{"d_model": 768, "head_dim": 64, "qk_norm": false, "tie_embeddings": true, "init_std_qkv": 0.0198, "init_std_o": 0.0246, "decay_shape": "linear", "dataset": "wikipedia_en"}
Each number is 128 + 32 x the weight over its row's rms, rounded and kept within 0 to 255. Layers, rows and columns count from 0. Numbers have three digits each. The size before them is the row's rms in percent of the matrix's.

# layer 6 attention key, 768x768, rms 0.0198, rows 753-767, columns 384-479
094:148136119107046132172083113113133133149133130077127124167123129164086115152140102152101120110095153115154105169085153147129097197123087076120129116076098146114150145145127151124178106153126131097162072193136152115102109116082108087113127114157096095083146083051108138143110120133143155103
095:143134152131092127126170123140174146123089157114143176166130204093184148095100090123150072094164132129136070139111110093106103051088091138145137172144225100091088093102111180130109110127124147068061127143080125098142165076105177096148150079126075154154164064158165084119081126129116127144
100:100173137135120160088106147126074133083114140128153152157143134096141106180076116147125125133166170161045171126129136149137158099132187093116119081125156137128132115172128150098135136129067105142116120211067055162120149100187086129145153173129181175173151088152121150181172112086076096141
095:102105130141098187110168106180101110131111085157117161103098073132153213089142119154119133133132121143107089108148141102123149131138095160121134125121069152178142133078129114134096132111107114113120078136122084091088138178101126122128176183123153128129104147131043093151151063141161133077
102:091125125158068112135136122065166079157093175159110124134137085133175066151193138124155157104115122098125118140131101106192140092129151160148156202147057185111064114105153100138139123155175094094101087058143107091145114079101190164099088122168132106117159154134113140131148128161082084146
099:105123133052112115122137138159083095112107150129110132129073108142136142164174151204138151068114146109141076174013170120128124109155115180127110119125160135087207143163157135078126103140153121122129132129174116132067035181099130152144133182104129119179049085162214141104132071158159144106
105:115111104114105098139145092129073077238085079106127107143109082102120047091159152103142117103125158137073121182145149138042120157169106160134135133144108163192106164085123144128081153149110137144106149129152140096120123093109093165170170118120198109165093170119119082120138150101060109170
101:139112099078125188106107163117115139146126143146165075139108134133160164176214087116196144121122077115153142108146143106178040126180163149132089137150153112180106086102163208141119110142101142114101082145180146120153194088085149177148195167160136101099110146126058115196148149014133149158
097:061100084120160187195110119136129098131143079096056125161131070176163149132135152123155122174164152095128147176081092133101182103127186138107138127099139076109099157149105152079128104125146087130136079041101124149125140111154122122103158127085103137144154163144112131159082158095150172160
096:092165142149104133117172133107117146150170152156116131075145141069153143093142107070161121130088112068112092165096187151147162069146164130176108144141143107159093066102138141157176185118086154120061075130099110137154133111174113114129096102117115129087137173143157099124101122130150129073
099:100158080135131170088128181135145133140147112169108135111159128106054136076131157095161118065131156121123145120117142117092130131109104164109132098121118079089071145088178096126148132180138132112135164165120111039157121135128075121110109120115191185109193146120118151127094142162167098141
094:080114141141192179131158107126170118092143128176181126082111160159075105115200132135127130138204184122151144095158113148103146086150104132156144127112141174227157124122148135130078103124146135184155136166079098112118100136111177106106136118143148124183124129080141165113129127083077158088
097:125107100165129099105122179104165109136170058135124115148158139164180119134075169130074146183127065098097089111114123172101155168134164169158108137134104093080122141115158182132130170070161156140140180130097072196128099164135114156081123069119151132152150148136123175137107156079174145179
098:171131103193075108114114108159059072120143137142140062062103094211152132161136174100151205084081117150140085064100165076184120103109167169151105213200122183185096112110124135132100101133115052090167081159197109139078084160085162141110092107059121151151151145174138185099134095168157061156
098:112159102145113167137128129110169125223096143116075164114153056086098088131093086060114127195083103124043117184133110168151127132151148154074124157179122150126130110102117138149127122154154135139148200088124089147193119087148083133129111141107128162128142137097092152047143112091135099160